Each number is 500 + 50 x the weight over its row's rms, rounded and kept within 0 to 999. Layers, rows and columns count from 0. Numbers have three digits each. The size before them is the row's rms in percent of the matrix's.

# down: layer 2 MLP down (transposed), 768x128, rms 0.13, rows 524-576, columns 0-127
# up: layer 2 MLP up, 768x128, rms 0.131, rows 525-576, columns 0-127
down524 099:436529425465545481482538491479490388524515574483528462442471497468462474516462536521511487436545477478450486404505459501489525488528492533408457523600493436608430441475548601506394471516501486555426547453488586553583493478524485587462492499510496488499633451568487495480474473574477415498516475467408507595537445534444481536484393430487515452460637540524485470627474529454497507442514
up525 105:590519569477548455577501503472450422586378544510532460509505424497558497534480456562513531456508601553462485529492574471425479416449564543423471444519404436515444468537567457556443473493554552522457490514522532547499505501486567472534454521596430448541557441491497546442465566526470443524513562542453449451514410419444489578531413539556556493547439476523547544421520416401506544508497
down525 098:432487471490488526408442520508480570507572412525508462524564538463463520460531490427530519521516440546567542538490522514475570524547570543581500405465559517484606486470375569538531429481486417464427555473527512508514507512434517514478444521388507508455521472589489463658564508544413471436464560541457467478544410536504423605512553524532507529511561569443451502514584517436528548525466
up526 095:469451418473438531512503420574393502532505486523450453466496540459452428485431498493474452507542516471545527474466568446571424495493512551546550406512524555525433477443532454581538515511421578471496487512529489480570552440518606414474517571495440667481470451507400479539609469531607593536502443481484451476442501507457575506518449558511486471433436532544444499592453472494447528508502
down526 104:455503529463488496508501451557510395554603533533630518583473540533508517501491548530524444529587456552515507487646528448490482428491543486570582571454498479486482549362475531351533531540586497507408466403512507489535536444456504489520486470433473530551492398464541516429428497557456506500490611406545488516496458485447501534524487533390489475474455469450466468464549489507504514530539
up527 093:430448524523452447431507504498472387489563477530479516491519514456405421546527502539560412459406471524494561578551508524508471472569524550558562432413465488449542528503550522561454423543484553546490417433365476603515407551508518477475525444421583514456461539433470451526528475513410435424485429478557538579583448514556451554470497431445439523499489515546575457514462498468470498504483
down527 108:512483456522562565499489508494548486586519524526492462573444519474461526533475513521427477476457397488609503410513501532412475494518543467456505467534499447458579403501497588535501490409482387566470498528636528484468506494543549363505458544551588381477573492493512509469581469483466502569458424649422469457539474555478607497533509484524524483498503456485418460517487482568488467509529
up528 102:550505378483557454542490412435523499496607589529416496519566539511553535531492415570410454427423425497536467438445469509458548504511507498562490538471537512420400439425472463474541437439484421455491558501411557489544434527521505508457520424511514518493467478504512431530522467492529479486460459515426537385534417610561520447513511530420437583527555478515613487499525525467567477494528
down528 104:587539563512502471498502582502488452496485489536502570452502485496592543490558497514510568439487471542468489480450413463497456416493620532490461459482458436478581461550435528587498477424525476569495455514502455424476565496460535587535461637567506570470564535465544453433458564516511550585533512450534427559463598410533607580457497495491475533521486520642441483538558572493525509500527
up529 090:521475491471533594487482555552486494361500494570409423505483464440528586551481506532407560577451477438468482565495474533512526428471468593501576533468574545440500581491419564634554531521496480454585519548449620548608518480500525505450477492511513564437479518413506536586521500435437495534494476480522485476478417577573464533527558501494508494542541492505489454496378508554520493488441
down529 093:506505494425465428498537551463465512526500463544493515560516411513501482547522419420523475517459564552413558470449530515464447496558603385608503525481422523534519374526517394495571405436495560574527501441509519383449515475482482493494515464498601525548486561496443520512488494569449520457511385447516576514456567451456545481460484507565479424537424483518558484527503412505507587472576
up530 096:472472412586464534533584385475430548537552432510437533571490441576342426406493512546552470420625516547499434484442620535514434475452505471527392495531453447498441562495439540507542489486565550396567455521553506500502439430539492584450470542483563413478545554483509458496560437453477483509513500534485539553512523536463504479495494492460512465528479561491470502462488510493576539460496
down530 098:495494489461507549519549483501447465414489505502557528487501488464504625448389506484549551452422474482593548450433588498376525470484534476508542444398550456517566500536530423458465561453520428481406574523513493474562471440525479444570503560473453619491414500564462512568457548558564554560459559446525423456491409534477483468562468574581553457474501529528539451507501479453412510543505
up531 103:498448607488520492508417515533479538502483481421477463519451526493441505402526612451526554431464529572568469477411574478481481516516497518444441506542461453513486512408447512448489467528464471439533493513394568416453531456532451424556528501428465541455542531519481555561416492509365594492460482492585509548597509584507475555510531562478530508424512474404600538558499414429537508488544
down531 107:513454470571474455507495456630520494572477447498522478480459478433585486523500564560565456416493481530579432493587392550481492513509494503568443529527568534459538509572466584565520497455489429464470630384555488498463563534531544460508511539558480457469547508483477562421476568522518451524508524398421547485417500498480494509552481497494410579492451497388449489432505390564533455465460
up532 103:572497548537513500573548506524513475478527644514554462433543482441557517497627470509440572467526502511555513574375600483441482468467576474588483517533515415441481507445454545532527486466523442383465522540546495498518401472463427567468535434491464485554564490407597566478500501529479494535521549498466576495535379560451519497530462517532568406528517492515548498487472459585458439546492
down532 102:467577542446474504503489482544500496469523435521374500566486534493507485530385470413518476412353564516496541557602489523497644549490374510483438495522525523516560525488501511418472441569466514522430457533601435468461508517492467399473507562496555506553489508578531528498512514443560459475480458459567474522543544453485517461427452467487503481491421522531445346531537535480580528506502
up533 093:434410507538445572561522474436485456546505443584512453495427399501575555476506470514455471533538474433469462543552492519497521440466429626511507461557424476584471468459447494637555412459491519545488462554426620572472540480493485505427453530530523437450519527502448546552484622513424537454557412455520457569529466474484518552503480535552482509466529561468443571416455563532526494479487
down533 109:548420485497540404422414487509537467517544541477423540451480589419543504526601484491559569518529507524476545588502486533505513454481545608563532443482457385526496456541506495539439510508451498404489531456482563518561467573458651521475527474488484610456481550469439462487500469475467409438480531491461541505567562524446522423504467450467434479527378488478468468506537448576443415461557
up534 097:473546478553536484506418491597423506500442521466514488506475546557487543394525451502469528572545460440531510494403542505519441402512499491491518523552528516540450473571530479466505404519481455434509391535479559583483482463579527581613531495513535559561465443639498435490585490532448481550475491399501527525519516468569556501528460566575486457453486470371517387537420463502517506510579
down534 106:575468440423496512434497499611451523504480544525476492490548473506492496516468487445605549543515534580425585505517421590563492492558574451464456436503462513505545455513494501426535556420523492623537522496390487483553472552467466523479433637458447497559494473618551483556503493415502459487619469454531479524473577535484522555461457504476440460498512521578482452460470459485424437501615
up535 092:445470503578482503388566517516490473574528535529462572437531465499566517517443507466467471524405530437547494566545499439502450532365524441451426537387540443543443475517517501536552550507501552479503458484512543526457497371574542404485570609412492532484528616563467499475496472487522527561552424513473531500452561526508461500439527383506475380527526535590513507461469509485505430515540
down535 089:526552509503464501531502513502500480501428366524457452387455539496473458474516552525505425596489491544495480546417538556466552631561570516449525519576475584464525476545568541479527536510415472625509559533517487519426448529496408498549505520515549447436531477493553496471507465408499585504451611526486516429489394594522484528533525462517456507525457402465550523571478445476440609541504
up536 111:342483469475518513530527531483498385449504543541525375498411452510496578497497363503530493447443495542461522530545432502547466450632494518561539552473511579429451463524420488428510469546534547517583456517531455528525542585528566391413598448490528552530489517489521525591474414490499494495580460472477499459558546477500525487508520492470519519510447542437521400487439437513458525549496
down536 106:560496438560515567515553553408591532515478484531499525498547470533479430523552490460480531570529488536533520512529608619509417474428414540536511494514469458396490416476549500557489545524433506528530524538478506453588449525450395512566484601584467431539502518513494514449394438402575530462443499520522538523558536490458401512514514442541614509454484522371489507551444509444453519498482
up537 102:526509463515479506470588463545580548416639465508503434477454524556488498565425531418368435433526484497507460476477524509486395559431498555524495471523445462544544534521417605499527569519466435547483491492441565576586481506532439532571528487491492488462472486503500426416497519494513464453622456470558459578510541494480432456464414520566447493525499557404528550550487507477545432413563
down537 107:482472525502473575468409469409399626484491426497489462501600525490541530603504483433578493521460564469546430525543515539465485517462531491462508438563514550563525465477528425487473444524548462548547459556522380492559400543381523504485434416548425454555419455471518405454470494512471505551462390473524412503522478416492450545460517572464524483484486477453510432533577452504476542520483
up538 096:489500453530416416543466477511479472589552493505409518606484469469545461453550551506467484434565445470465518466489513464486507551549474548480452491486567520490481490457545465468466483483524451428517486554569471513515524389507423515536368501570455512571557501538471583534571557467426464541449497374486430385480562507505487545548574517606528570485472464577585459550539447551551556608491
down538 091:567474512526444524501567472576526530432509445563491444439449546566494544522478477473445620530475565537527575519491492535562549568475528409505545469495438371384580443488505503533520540552527484476458557455508572513501384533549453383423566554599593480505488481504488432513445470478535480483536530582529509500510477627446459503484543446462574503563434539450507510440559537479531520446475
up539 088:584441482525544597484460539563468517473435446490495551491486503403501457461549506522503441425567495486559421543404558506501562488569440472515495444479428584468504550552437520392489553506612507529574583453521462405440443544551532500546401449490599508509522484458533473497545583508426456456500452413522549467446511472539479496499520596533458581464576574441543465516465517493555531496581
down539 096:581440438551481543520498538524446554584465527530446555462470513473458501531561527482501512437537495473415490559535490541545455528554417485544503488518465501515511464579500494551441471483564460462433528556558481504448327506530491580573592532528632603441394399552567476537446519425493530479610542516538547595543480496512420506549538446485513494524552531470534504521538473521411438472514
up540 107:498531540473516425598422534463515600584513455530525553481539483483527437520484403447431542499550509492478495468567471430520561487475518485617518532396398563526467440515552520488574493668479542499456464514516458452494373444533479603462472540563495501494440550526498530482384581494515538476505508401554469483514440525527521511507481568561456520539529512595466515441488477471559516583477
down540 100:528475473476465521499527501527561503450419473478548493484520530498454474427488515588550564442492453551487506515448621573535463512560489496377468577524517480473427523476469533429488652483438503532548532411466495568460440529568530445520422502496505440506526536460496499529522342466500534509478552469547599517525547614473530485460500446519480402528511473522497501608549568562574399434538
up541 101:477412551541527537485523486511507382445521537523502495556436482460533584438472530482467502466494436578465535532530552457411454510507529567518597462502479545447417465433487422470449451561489429551469438532483520546466518590510492632424557520595490517536475448470531400479490466547565481533516492421513493538577542442496523475488540458417557440454435491424572441549512542412404582437517
down541 103:466444473481385478623461509442580480566485517545517597445532525457496539508448437527535463493502611498515426540494570477459542500474504393528534478501407435461531487563495486501532547459488527549443422444494537446503571490497590507505498479527505450540426508484541586464518563521391539419540563479480477460435502361528555508464528445536426613440473511504488467546469465516450514591604
up542 104:435495534531469460624533449484507530526596480438501512423537451478476612523599435569464531476557492518502497495549492438528395568425408442464447461446508558454497492481496463544542409488483489478522476504475470520473527563461460511388576566575512556484505523502503605562486490448600539506444505507519497514427480546619507409537409540505510413450537571595463486568484485475509527559455
down542 097:482510467411506541431432467482446474516419513549429500545426464461516477512435611443520462536377537581445479520451495488476473357517563547541555596567454415500565494412473498468457545529569484489475509450529500526556415437520513442490432495450415440518473423478477378487475653553455518516527572442535510443446491480449494537464523505452498513532528532477438534508532435483555511496471
up543 097:520406489548547560553464464425460494470374450489564542585424478393521481500540544535496561468548452524469440556527525528590458413518548612489512460501443524552458453484464390466500549475565499508518500502479473537456475501478578445479572581534454478533524581478439587466353584492509462457505535556494465490511602471443569518544439511481421482548445490513526393482532525452492539477529
down543 103:566502529451481528540417510595554503513500438527456456550462558485459572472538451430556558523544425570486524463514381572421592467553521415551501482525447523489613455482529465493562448454533441497491476426399468506593484516506508534416481508506515453507430414569533474518587521454522552521450557502436558557499514503559507498484555443574463538510420548442482519496538486425493537647435
up544 095:562449463485489469498547484509561519512495403502491488433526498484480508563547611413482501446410461461469444457479563477570525448508401553531541471378483531440531450496516483502491470455525477499451595612469502462479493412547446557447564401506450504580555514471448514547500530435479629579532426552482481520523552505411469449507482465506505413403507518570439493458527629459492461460454
down544 093:460508512422501471538477539464506555502512358488528498511472423469539438500433488409465478494511537583625452503405470568432425556484496593478457477537544479660538497507535517509499496538554476466501593459492436510491482479417421577519505507432465579561566451511417431442512443469450474491473547530486586465475546616489502482500467509546525508516582471494518496567437522398447516426490
up545 108:456523474549411504478483435517549637555584653517433556543524436480554420463500477458554517466415502490537488506572479464546493507466510515559518537543496519469525481511554485348572490502556536404511525505470491481593509495597582548549438463610445515642490570517496492513509490456487497438506461560512478530477470539520523558450513562448496482406490459509446427500425523555495526495557
down545 106:450461519577500534485543454541574570567511388418464334467534474562491494451516507471482505517544520389359482513455559465448475476471547481447443561514584477470448487546532538531501524476483453554453388467523466482418463573529431480456524504553513562386506422430497441550491564503438501603473514554501509461492489514566467463545489519576514539542458503432447519466470470410510554552486
up546 101:485518478522538419509475541520458512527454437484431413418496521493515553450507530428455477442464503430506413465516518575467503465509475482465528464544527577426411556465426535523602512554563509423564579563462547535490465458529595529567455541544571630512531523485436522531508476550439465568487526534449546505505466374543475467505472563453399508564449511467485542512369436449452585518451
down546 110:521589435550609470548500417556470467391520511546490444596471487522513567582497535490528515512520403578516461548497416469506542513539592494520448557511392412596465402534585509533553551524496529522600552466511506554604478494542517529515489573510530516455419489535548526528522534462577619465447427515516470493520571487533509476559523481471545449502575485533515491412519537471587561525501
up547 106:468459543494499531568501437536514509512448429466457534467500512490470523540573541519448453379558429489611542503415551509461485464485488575440494552490526523508471526452381491491567560473611597495522556537489591505510448471523527396552499482558517513521539458433388461502496486554487461506571500486504521539484500494443423390582485538586480404490526589598468501616464452485532522434556
down547 103:556493454501529469563505548487498487485500498398497539506516389546470500454591546470526570582513518467487572468588438492517455569422499486464496398392474466519592557510548434571534543530485513467574531569459439574448586576511552582464530554507569449529487523506482533457536442427486565534572584577534522519638501520495521601511495554525517479515481456467551555462502523598445421526517
up548 101:535533471533532428380448465520489497465505467508497404400530514473471504523559481476529610447462434571492578514411523503504489542583513511352482521474468499514467489404468514463545438496589450536478491531500434497517432545461479546509571493510568496536536485490591438478534499534497443546454506489506458445589506519535614469460405452616406571542434498444479485520500512426461526626497
down548 104:583475518479491498523516553550512513569433435532477506517537517566537441488442421451469445417514507399448484509487474485549441481480519594491561530448546486488478530506473499424579412453475514526543470506536380406515538468577494479420513458405503454496457578456522497538562528506508529471485565390434538452597476494501491481385506348637494450438525548472507501500484481509612501500552
up549 089:537572490589544543525579539454510448524552463532514503578492489522466498406422365534496518502490423539490462475494508418522452474539412425473483500468480527521434456534462430509493509484534466532475571520480508501525435551519539595511463424531524595508449526551540559470470646532438453493490463448376436530562538523564404461408510563531479505462445469534520496480557386456468619482509
down549 100:502617552443463527500528562462563562519479574386501502574425569436484561540549498498583523509468463426555464545535435384483483523482471444584522455478482545477483503516525541385533533512478532459483455551419577512607497510461508535434476592517412553598532438415486473484550500577548506487486536524503523446538631537563436540477509522470456569480533463478522456554471494501414467528440
up550 104:545527478596527524507433460469502515494510354441468409409539446513521541405580494573492507484483534454533497589507477604445539492589468504602489461503587515441527604540503476526472610478461456488559433500419570531459520504468446445565577486447498471497476553520468453484468527495524438432472513452448484518476530545534505501497523618497531470595437510433543462567492461497484511484639
down550 100:579539496421461498418415518554567450558493489489557516490454471522524559474435563523528529553504408508539493402447599550465487523482514580564475559501501475541456470447479485537427565613431473459574535565512565514471529542492514486530528439590441528438551537568438526504473440448467489576519444512397472505443454605468587568455553448466482516446590502564494542564528514463389528510461
up551 085:472538535477495535508591411475485380482437483495462465482400576531445552480542482519413529508495479480510393459414519521444429443579525553453434528491492473477468498526510498403473571545554470590542558505461570454541577586570457446478504451500528531545443418430554523476478570392511492588476427425547496357456517482506455486495476499468504452531447578451528537567504456563477475499509
down551 089:514557539491495521489473550505514466553532522454409469438540547488494536549515516537491592464481583420514494473529437487545492466406463396417595604541469557350530495493506456564515554535566548474563473454427458509539545483432476471481564516479422520489445476510461553495499546490504477439378452482462597501555515496437617516567487453495489624474479498598577540472459504481564476428515
up552 095:459416535511428439471477439577570500454484497512495614468533514570521468588602454466465506544558574578546498452561483538476470491499443501521524421554482485484474502471436516452542604517589517579573471437499514547519480408514526529466457540574426480409486585447441500498523542486432595513547436479486466558548481502543449616424478570490431571472537469513434536545526422509535400496504
down552 102:462452479504569570536479545462494392526564467528542414573524553559420543561511524481500567559539404553456526451461570554484460538498474458519509460478556429507519566503521595471522472489535508447501522500527495512395466619437441427442463442482484478464520617427503488449375586481531543486502559480572438434530576511514491484418479583473557548497481578552437512576498470566537483517429
up553 102:487413387492538405565460408460491415506476525566489487588503489500505460485562543498493531439532505595419444535496558582579501524479525451494479479526499517502457510409578527421486431458514529474476508536480499564503507465524509462478529518461454446549607540497445558562493558484483583544570448494475489581473453560652500610464531480564409543498516541445503370549476445471444489456533
down553 111:482460528498508541430509512543547524424583478486483459537443520484482523478394488527562458517434489450506547420477508440541567547549486466461524503468485599693420590485506509514487385458445537392451485570568499406632487560478510527447508472383456475429491515541483494519504507563444433455564482450551445530466448492505599573500506502500488477463532541544534532543490504458501560556486
up554 105:511466493504470456560501456463500550486506481454488538464524491528500476502365432426552456470559479462586501475553465507427444487467468495457541515354453544551546534531422436498389573410434460497533449499456581572432425539515469490508451565450482530511617471571494609527538504524455559538490442458565519501415440450541481628621476561525505514479507490515454479473543440460522552489515
down554 094:503562549476499485425524551536528541480471495537530478503424492499535517521527515619494530601466547399447533586450513505550515484519501594466507517583502484546460460451645528480534433491581426490507561530528384425491499482418470533602582442557476456490470521420475442437482565482512463479579524482506443498521555567461532409492539483454507575562578461513462519416487501545385545580473
up555 105:585521484433511513476461412420485475490512509448587519437455515555567510529477455423491584665529557534509538538471497473496526432498527601465571517516499441489431513501546413505476476464489450486503479494514482475469497548521566457579458517460485494448530461610495447552485530616518470458556577459605477488428496542528384484405397496467473580449530496587482462568487483457571519426478
down555 099:559523583461472437511493447542559360509534514496504499562524602485519517493567529478498486467461568557478496542557569534597472524549538533533435592390526563525576526533451513501532416510466490497495446595440550493520543459517406474493470463438520575586505510523466508445414480514558458617450529507561506502515591553567492516492444511468490425414532359451561481457491454441508531442512
up556 105:552448477473527425524546545554401474498457546415484501513472337408494475525414516553608524364565425518431502434506547438454535438515563467469496541555552558551511483501471519480539520527496444442498488420466501444526534527452484561464417464473474506471479533482532482525469471516451486495455459428425562431526444596481596531515422467542551570453498467539592543488436532505600513493456
down556 101:488413555621469535462472429441554494529573461510610542462480547492399571432585456538420506584483560525540479506516437514520558597472497524417531435476482565442477479507519506558546526530516493524617424532479532545573458462475525456507492457563591539530478559623360513422466487524504498452498513497576483527484498487488462439484608545465494499448471436456445503522508495575453522478454
up557 105:531528545520502413459529466458468580568492444503475474504513443490496405477570551416453481498426552524541541430553507470535570439512533467468575516439560466440500571494465444503583508468557422522486442491537469501592559469464547511425496520529498493462545505469526630417417515459482439409474515468517625546566479528460617511404482533347508455528512540518557477483540528494459563538559
down557 093:485457557498498474511591508479508495448454497540521507495534432495505492458520454538429548442559554509509507522408516537456553553439508472514529484520508494474650525578510511448565364483478508538511507469580551569359515464372476414437494430512627454541390525392457541551530441530539522518530474484487465496505487421499498506551553513573477491442469492496492384541513556480567460563434
up558 086:506498516509464473497469470493515492518491527505462486493506489550573484522494488506545478423517486445499459516534540543475510546557562606547488540599441444455633611433460481505555554562472487510626419487482494428491486442442544503430506430553416433467496548478481646577506494520469551594545443558523449462427538512497408545435499504456446439452395469582528613467545528549480533553480
down558 091:453499523489538384610537509444491499524518528531507482513479492406464549523524532581553535510480537488601505525486489511508447492407534422494517490526487518462453501471401427569486517489519504542408496503516455477457547424510472590491496508502695505541450564546549464381507558520538530479568560502452508505579381449564557434582445481579487596449540494447506415539479510447501450503508
up559 101:495503482398427456510501479483424440467491505634456532475444400387514530459552448496442461482394473508500468434521531575471535525492511540539546466511541390513504511509401487555535488461436459405447447454531521525585490413492413554488414545494465508615564501556519587454507529513449473513444576616537446509555472519459487549471488527447550467455496492555461522435427515470526494520414
down559 101:561420541492530515483469515478444408554507430446516465499634532483545526484442505605489574493494558522458462554530500548608471530554571543479433471460388580562494433461494529540547462483597530517513546418429444487422509457538454398467590447442452509470575552465565443494433411473454461481461537442523447568461528478532466483493533446469503514541542623469497483510571499522454558472524
up560 105:500493487549464583556469620586563566500558487496517429486563506440460429441481511433510544477532461460567443510426492462494489543435591440468470557537491538547484530463468485508570468537459465459664576469448510534556616518553510513536445523516435513521441450496471533572393521540486476540492463429439513444518528506433600546491395522533494371537564486450444493542510478508534476572511
down560 105:487550511514421442530440523412403493513509414549587552469477475528497502412576460592561455491537471512569632497591535573452559478472512481483490452454500570488513563524466640510471553538459496459478484424508470512475443501575520508424570484432479576549491501491554481509500421458514497429423598516559518472493482470546438502606535514420437549535598507530485448528481491454405516475547
up561 096:442569491497496506580448435481464528395535524498449506492506528516524608485522532524460550494527502479551528601493527482412408549508549479503567507454495453585519602522560560543463552440443386397523396479479482435440381513588517556487446469434588509510557451532425493505446543515399545422439497565551459567483525542487484505535442516502436497441493566491436413538465487481493541529493
down561 105:544562585483513550472434506489535469508434491424414576491538573465503546490452445455507514471489395486483594512517585487589543478509498507426518458562523577420528397386593529503558491462534517387458584503487511479533537361515453492414438530535512477492504483542416496462494484468543576491540420475509529503566572498476537484471531478411485500505425499491524513453555557452421604433523
up562 096:450561504475555522476555411434504535499536542503479509451479550497575538471488514523469462485601492568492497495411382406450488528485477497573459473501493513479514502512398505389479463540591573489527552564488526440466532460474530503511598521455584518511557543479522495502507494538490458423564402477512417501477550575515537562501557490489491491593536504595382491594502363520540640494492
down562 102:515489524606522448522613596465476529521465443497531553458459459449491562526438485491463500524420503401510419532457423487539569440541520490468483487543440556492495477487544538546454436411471451458568489504572450513488522492493515506500489371489550498603448528440441528571587457488478459524447459424438452472470471429531506445501441494505447561490464502409586578479498494562558440333496
up563 095:528448515485459521428452464507465475518566471470490457438536449595437440534510567494490402480444490478497402524478486532416482490450467490572435558445461546474515458490526472527429564549444520495508486456411480519434500519577578527377515536458521547546542543559516374524523419573477501710467480504504425493414504466485478425547510559527449478501481522510463481604543497539457497537435
down563 096:533570518588556562424509463459504479527534495518447495448556665427531537441479587491513533547565530509423488501492510520524556544471474570441610506464585483524410519400496629548492465508448528462415439449552507525513518502455514519530488482546429538418505475437478584497436439516528510418540532576547487503482469649522447412515536476503544496489496476435505526433566508465537573499519
up564 098:508499489497545459506504499462506533451510568438418582471490533415551497506436555403552507532570337499530455484437567512531396429418529525450420484527543550469510515555436544501422507614485554463535494484516463527496536483566423446643450466517559581487529490509456479525551555519496472500491497461463455456488548390570528553541436483553511520499422520562436469543559477578591468520506
down564 100:533582513514556524535478553484547432509552521482477505551578580531510533514538507540517516543399459477482453444590578477507454569482491507520509508594540444411502542327488579440502505539444414460426556497502553634494468493450506481525411499548530453562438519437543461519464439604507589521540537502501486440413525562486459501514590496470466410507509468439526464450512586492464458465564
up565 090:465477487467503606529526524555537499525485571614521517473493551489466520499406553522526467514428409476510386534502525504408431460488543385488430550491557531480521444546514457515441423557465559378530566479376627563589541494479473476523469473514510510460491510484490521521513448498390487484540545503467559491447484449452401548533471495549546509578550490456572509481536432438574534455423
down565 104:535475430572484475521449492461427505520495501403529458442434473539537401560534567557520487518448565485534528502475457530549578436510556511433553516489422533487530573466427589592439503525509522512452503519527335536385472464483485583541415474512510445530486422505431516444559491535573450414539529428537518459494411444465524549493522494514466506398493574485523438500472533455457477391547
up566 092:517482473510482417573461504586533474475475451497474501504515498493530505539487587578578488512498521495432465501514507496485501496483481396535550566442548559414442441427401452498529513643526537470496620551508473627500533500495489509489478477491454484425476613607523478572524471418566513479468551575576555427469514594481475546544402589464543531471481446482497426459477483516602490447543
down566 090:446510484529435550459573445475431402492525535471557527456408426591482453437530414486478458502465460521546558592443394425549449480486515479493444476552487494488434557418470590458497578472445576492505536464460500463527526548556462466450546546443544594415562465534440508501427471548460383584491492439407466527465491489487584562520492521476491474474541499477587475432457522442453571556479
up567 091:497433463483514586475536486462491454408512531501509514474490500474572508541536428390554521492494438490459528513469514488473415522434452587520436546490386556445542509457433480477507510554518540539524545527483555552566508445623502461524461602514449568533505477401493506496381537539548521539516438461525489467422532600457573600464420634498414558513493500546537468578534485451449558521556
down567 101:500551543414495470607492450505467511583441525437492473480525526430534495481541535531378515591506567527503540445531474466537486615470486519476515418457640419482537532523472482563546457507575476633540488490461559486504506474424528531508566427475534489389456493564400455552447566473497601504530533487408449547508526541511460490518461465464497521502385520533487425500486417542513469492414
up568 095:511564539472565532493501506455506518456598372485473466468478530435491612432495519465535412498462447519541461484460508479468513483528416649517492476532507488476486486458415519540610459479455550582519503469467463489491549501432433489470501556538435476406515515497518512570443537551499434485448598550577434440490534461419449458508459619422517466494462460544402574423431490499563487461428
down568 091:497493485497501521518461533558459465493498556471445463497511473445510417436499535543506570583500403535475519508513441429555541605451550529462453454465550564485524521490522552452551513435504552503583489452490552493486557613522409501555420618547509512482412512464516563442469428494593436543550532545564615431485434418562524529552511571563515583440457511459556467547470557617524472497550
up569 098:510572501511533519449440412478467503557506488514439488596439472481589499570486512524574585576437506524496511481398514590459553516541571384451452545496648435478438450536379464521514518493482488522499446480371459438478429517500549499453487404568507522548561498444474394421560478470462451476455548534538501506442509497488495491515450462526515453480436552523516508527541535517551563611514
down569 100:536465547529560482477582505549447502424433501527589562569530525533397525489514560456551560482552468524494510490521522497507436519503466589584589462535501459546537505505603524572525439504439481396493502492551545507537478518393470467496545528542617514474442523559498546537398426415548505465524515510505538526461462544551492615536575517556515413485491462365454420401519519578499541487527
up570 090:539491485475488414482571456514458489514510539513536434444423553522437593470489573538412515528478576457457476476603517571419570460496474574542594567482479488465480445434410549407535560488561502448566459495481624525512422447479459436517532515387422452484489569471528391555478483541508584535488452467482503535489551580386472571501559503512504524450473503413548497521483516444456500478491
down570 099:459567391452453448421480560504415464439432529483534620544546542568560502416551548487523466473555571483559505549544409519489445429504557419433394483590412459494522470491427500499498523522479500498516477511457442526525472582498559502562481549491506455569490569528516564511542671472480541427536507492457538439527564440491436481485547453502462476510522444594517498461538430489473541528564
up571 100:473605569476435546516480476541506583466552569496433508502536470526448519511470570501471569480539539465549562493545504561519488539481515555480437521500526423397431551528463622531451566477431486463442386517275471504459459511524398560483524451517510502540511560430494535525470461519515447477467394566494493478484545509599508478534430490444613488525492465526552474520542507488458501527460
down571 097:559520489472577442471499526485523542512423463490545498519487532472591568486531561410467426529466512577533427467361533440466453416510472465500591551502533583549577484532577534517580498522483384548533512577555514455545477446536481471480423549561501466531408553435521546622452500586496526509488479424402505475579477518436477502446508518442433439480562540491435405513498503467502557540483
up572 100:584371528425494474453487515463486464481478443465453527524504461483474391570512457549480486440543471565467509462543420515431471477452502547495497541537494455475540465478602493550489536456478520509528506452504536517496418479491495656485539426457559502550482406501400487462537634507464527443487426504470518408519544475475397468421603553559514545522437452566429456430475413436519473552517
down572 097:427402498527562598522539558509508487542468524596487453491451572465554515580469490524461488514541371452524594500422568398538550403546551518473427485449589486505482514471388520522533443464566475375503571534627517477557581509531541432602522509490515546510438436497477531507493486517431486476468472488419446500609470456501508511542460494537461494434533494489512527529531491428555517493544
up573 090:497539529459513555471411449528456459518392534544471489421442538475546579451565422452465466579520516472519477576477435479462493556523501414467513483508537452501424555479458487509582458476455481494549508595483543541474573441545369498610454574475591532497552459496553549454450543485556614415528483507523564556491588577578426408497441480477491504537467445569515443521463502514550484562524
down573 097:528473450438451564486434390550518493449482501500466473415533476446380551545530478622463544494418447525510407482471600541486489514453541474441450523531493495512446406426479577516442482587440428527485502421476454440575495507586532460580465439481554502526451548479451511432478510417478475447513501516472581498490522466538526437401528437567483416413525540499491509566552527533559570498570
up574 107:539554512465524410522517501589394536537539516546470579488523495546542471507522477493521468491569492583474445575458525487442536504489511487546572480484585460524475454556558558544482510578339504377505534454503512589462494456531471505605479572463458516458519445566547490574484437529503467516534402501509521506542460480547430494526530448573465544414393511583445538472458415475556541478381
down574 112:494498435466506638392451457456467524519443540500520470616416547495480503490496470614445438514562525455447450515530402392485454470503495592452473510480474583502508589541538522558456516559513529550459518450561516474472415523523458552462469481564498476534536585518614468561416489555431475495472480531498544494424531429571516473413486525422464495541402572510494418455434506535518520506467
up575 108:395501512529476427519518444506540505578462504460564498527465504457495513596512520535592697538422529599481514482481510446518551563565502522469501501465468538516502475474550437442502504517473568524576474444507536404591596590575489502446504568438530573408532420514561474462502456547470481489584519443493538426523481490550486502500509432409592535455531531462444453466492484566493442500568
down575 104:565540482401571513525406525465507530451527500512402562493533420593433642516459472503416466455483363503443443494451501567460468479496550519554520505485525457486524431488542543518508566478524451559467578530456448507489420453533455542509492501581547464549424482484528512572547522558471559524524483520562409473407430418484545489508379513491433474442487540516539423495500587432546437516509
up576 080:465478523547428519565523400386529510641542489495556608551515504532526535493456534460545522439446549449420532518534514546429503566527533449473511538447513538472439563467554579557403514542404537511519586450470503490492430557543488476496525590529510496460528479525543531551526416453413476459561465483556558471423526543480518461496479545495601471424434622509534459591558494465487473460442
down576 084:492508554471521504580508547522469493543535446485437444496546576492550474512569433473442586508533563548450450506437424454500573581448531575521480506449456424442529475604500502443535520508519498424428458537450538507428513490565519542542536458461426547553405575523402413485426528492485485418527479502559506528619428487541629490606570437503445517570530515515429541458445479544485522544522